{"d_model": 320, "activation": "swiglu", "tie_embeddings": false, "init": "normal", "init_std_down": 0.0, "lr": 0.00712, "weight_decay": 0.098, "schedule": "wsd"}
Each number is 128 + 24 x the weight over its row's rms, rounded and kept within 0 to 255. Layers, rows and columns count from 0. Numbers have three digits each. The size before them is the row's rms in percent of the matrix's.

# down: layer 8 MLP down (transposed), 832x320, rms 0.13, rows 823-831, columns 160-319
# gate: layer 8 MLP gate, 832x320, rms 0.137, rows 824-831, columns 160-319
# up: layer 8 MLP up, 832x320, rms 0.136, rows 824-831, columns 160-319
down823 094:148135102176134111122159148148118092115110108087126109138078132147145087116140109099110134095132091086136095105116115158098164140130129112135130124141118139082127123092103128130172187129138181125113159152129074124165136130115110094117170100126103121125155135131091098109147115174148099122153137138137108105101105153116136162173112135139105138139177121141151093110148136063161151133094126122116135100118141111107135139109114113153132191115161130087101136097152097109111158118117142
gate824 091:142104141110084100154119127144156067122099118106108145139114049096137151175131119084136094140153156109124193116129148114135145157132125112124108124107150110156135128119119105148109094105126127156138068137134147115083137099197101123143120125135149124154101100124144166157079131147133116109129142120169159164102114141163179109104113121147136147138132131119118134123148102120084151153123118093173140111126163158140150101118134123098131119138085137148119136134083122118097117141126117
up824 098:103096179122119088142109082155169136083170149131138129124110133106140127121128163094106119086102122127102089177155123130143117103095154118135123165113132115151155119125137141138150147118119070101171145117111092135140105157132174100109134123143124143131117157141124117097122143112102151106130129084116113141098076159119153130124125082119117131134124103118117138139110129108160100101112127083082154162096123159126109123127062141110159146128106129161179149176153154131114149111133126
down824 092:099158137110129107152073153155109120107162167100110128130098115134123112126126164113104126068105142094148122125160164157126113108104151101127120105123144124172147117148112142137151126121150086107129160107134073153154084151138122142109096163121110113122115120106130116123128130134094093144108111108154115110104121114149128189140089087143117168095162188114153128099065129127138071166150121153113159186087136125118175133151125118147168137112101119122147142139141167107146177098139139
gate825 102:132120186129166126154109143155105152148142123121121131128126112117139144095160139131148106141164145154107131142148143155090141108119103136114146104163089090153114133110099093137118112113078082147145187137111108110114120107064113139111133144120133170150140087147130127170108064130183135115122142177122115094144115104156131104170135148155108147158072179111131109154120131140127094138111138146107148098110118128132116097125091134137175168137125187146113146129179156134126174157123163
up825 108:160112142102122142147114175131135135111139157130156147114129156134116141122152140160138108118144139103137170121107143085135138081128112146117169111120142112148126122121124150143148116135140161078108130109144117103107160147109154088152133116140092149062137098164126133103105143129114176138154173118162098132156118108083083140141115104151117141130106123130112139169134153079163130098143106137105128105131117162131141160145138139117098103110137116135115144070148109148129100113183120
down825 102:082130111117120133129098125124097151132133135082142155148135127155121098106111145127064076148139127123112146135157117122169092113150106146107069131087127151161120134150114095178111115156129155144138113149134160130132096117138096154137143157138141133115125123084129080114128138150139088151098118132090117123140112154122174156136164178118146176133129130114094124119163147113120098157135114123168121149056136156161152140090145115166109135164095162140132119164146114125151143148137173
gate826 105:135101155115131130116142084172129131133141133195109156118126144152145152161086121097146122182112150129176132135114105103163122099081098122136112072154121120124099127126129144185135137123115114147171136089130126130167116090097124148132125121093150144153125134135141123124128133147072105093120125072140119141111129130171138134134137130136141123128136112093127136138109093121100092145119129098125127133127136101106101165135123136114145137139162115105131121146118085139119116147116130
up826 104:107111132128137161143153092120065162135129134134131139090124102148136089130122147140131107138145136136153136093174112139093135114111145144120145167185135109100145139130104129162144128127131151110150153185105180127076135126095137120108139129126097129154101113143154102181109116135097147112163086134148101099122145126148142151113090154117113174093175117100093115120124151122139125085127149058117129168145098153148123106085132147132160153137113175163147153150162123097149121171142085
down826 099:114143108123137071109120075143096118154124149125101139121116133123148161106104114161138152133103187088134109167126105114076120142138096161170139099123133097135126150150133088154127111109132121101125134131119158149115119119095162116087116105106146123120150161112192141144108087102128148099112159108138120114128158105125170112166127114122164155171115130159134142133115118110124135067180123106124136138074140124161120140096116156136143172169112176124098159080078168107137143130141114
gate827 094:147157120196139173136120079142123148138123121138103108164163133160123119118127140126141084136156133135097104113137080142080098208162133159151126133143124117111126127101129141101153129110150154164105133119139146146147127103147127154141110092127087125112199122112107129128120110130080127141103076092120116126094148115156121127133136142084153131127148168120106107131092100133093134144161105089144120110157065115132077103124117123104134163094098118113136136151130104125099141148121155
up827 090:101118112131123144143195153132139147128119107132110161126111127123108149156128103146204154117138078136150127106144125133172125158191097109146113119164118165100127154156136141117109131121135173125109143087118102120151105116110116114136120161110096126144075179093149102171108164138102148154136126135150150135142091100123127089142117113118131173115151121122152143161131083142112115112116114107135084135113160094114136104149107120149077152136147140133128129118141099120128106125100120
down827 096:078129132115127139144099093072112137093123132165133142113137135180119096112135169154112106133118085155133143107106152149165150126164102170123139106143183125146101153157097147104160159119133086164108132099162129119141128127166089125139123131108069142143097120122121133173132118108136123144132124094140108130134119167119129149147107091113146118150149151150157123125134136141105118112127132126140137140150103095127088181097098061157088140103122119120137129183129091084101129123154140
gate828 097:140095067129090153106119127134079126162112120147099117154125085128169115144127129129147085147141104149113130132160122159136133134134134141110096096156146138131137135139145130115154057122134090101173150088113142124122112100153129126124145113139120115108123122098108117171132114126121125180126148156099140121136132148127165132148151151143115149116130107112120151176154137152105148099132112136138145127104183152130106138139086138137117109116136132149141125097150100125101127083134141
up828 094:098163161119108130111137156112103147123100130114112165163112159157092157135136116145101139149105116127141143074059144127128158125151139119122126122111146152072137127123153099144128158113139146186105136151143104193181145143133124057124162135132143165163151113198152089129141105141139181129150132105149169120133119142136127094121146112149145135109106126112128104078133156085096132138158146086140166180108122136107151154152164134107113157127136129140102107132112107141132127164158117
down828 098:150119104122136147091139134091133150166145153145112115104170134108178130117115160134120143130161090111152091126157143138150181154125147130144127135167144097149088127136148143109121150136188071161108147111128142131128123086144086154089159116156107134135137149136135155123146111098100096115134179058165126167124098129160138105108124154106094121135102103141188154134155156169125134100105116113178144148124145140096125136100139077123129132117129151151105129103149109119135101116134072
gate829 093:130127066117176140143144138126106084111101104126087113135147145124209102149176103156096114074131126088135140128162121169092145130126131125131175110149093103121095100113167153163086158124157143128125122134128164123169134103158137154102087079063096163107098091141134139113142137132131116114134154145091124119149099125136104080131121107155081110145104085101087137115131143144157124065134135181093120166132131127138137114103140105133139130157129152126107109114154149141130166106168106
up829 092:125097129115097135099148143137117117127157140152125111109110093098117160143173162124131134134058175131144119151075133073153074130147125136102089090116128143160112158121122140081161102093166139114108092125123128145130131074130120146134156190171110117142112131151138138161093177128104158130131096139112123159156120114108111180162135111119138159112127142134183122103095123134129117140142078124088113108160124133099086117119137147134119152127132073143137156158109107127095129174096098
down829 100:193124119093081157096137098099134156141161086143110139108145166146156075108086163094087131134134110093107139117139109150103155146140126138118130153106161133127109149124104102151138155120061098101107136119164092134109093090114184096143120141135130089138113152130097125126121123129108126122131117133124090102094121158126147117116125193119079121156141149120138147101179142132105160138105159133140146090144141110170133134108155092136092105135085126120140119140121140143119141193115093
gate830 114:096103098160115122089179092125128098144122096081117103170187116102149142146147172122141143155132125126127131127143116122137128175108158106164119147193118135156135091103147089096100116122138102119134128147155132131139146142162145125106115140118161138108152088142133125120185168141151142142151164126169127122141114109148136132094139145141109127110126152120113173148121133101141105096119131137117171148141126118115180107179123153164156109126137131096122132136132133092170131124129067
up830 112:126132137075162118142133165112160125134122159155136148140090130140145109119135086153132107129127130145108099157146194148088122158181121141109136151058110129133113152172098164141124152100094141096127141135088111150080148115114125151127110114163120087114130159179137159135059069176122096109160127123100098123100141162152134087181130143161144135128089134151090074136137134128103110090148120103103149142143128120131102150092113147157145100132121140137135119113163120122122128146129154
down830 097:150120135088074171152130207148133155131190207109119115121124173151145138113111103124129117134111169103136132109127104132095108122133101099154190110116180117120118131105121109173142165113095137095096147131158133133144139136162178137142134108147121123119124146107081133128124121172138181130158100154125135137095131157100135162104137088119113172112132128120077119125132155117149172103113141092147134147132139096115117096118124108137086130151104128140122110127143107168141140108091083
gate831 103:097107141105116120119159145131127114120085143089131132112145096099116116098179114077119140111119180125141139121118161176118120105192102064109095122089099110134112130103110146117140140162136139112129144105116093067101097072137110145081128129139127164119124121116130140150112142169084152133135178152108174120158119131127098121133168147149111131156125167109108148110093128114150160151132150084120096130111150137127119092164142152125114119139142094106098147129134133120125147155156129
up831 095:157125186142157121122135090126112116112097160156116139138156137122129171140086099184088085122149089155133120122123173155104123134122142146148137138125165171119157121125152159158140096102139153131160105176161196162102160160137156131098124109135152151098120132110071167102111118121138117121110105123139129116127130144147105102162065171192148110187120113116117179079116111147113136109105122111108138150123127138138118110104172122142132081118134112143155175091137149114152107111169138
down831 101:087119098102136134121150114107100111130132170150110139104148097094137141143131109135161130080094129133173126134140149142113126079118108153197123104140134152158115161168133144096121126113142107124169134069086139155102107151127108086136090111129134130165128150128116118155097132133120105130150150155138115150122150125131106150153113103111093147128175130137101117112119174152131129132092187099129115161118152160109135132124113179186103147137133132110118160119159159164143128137141110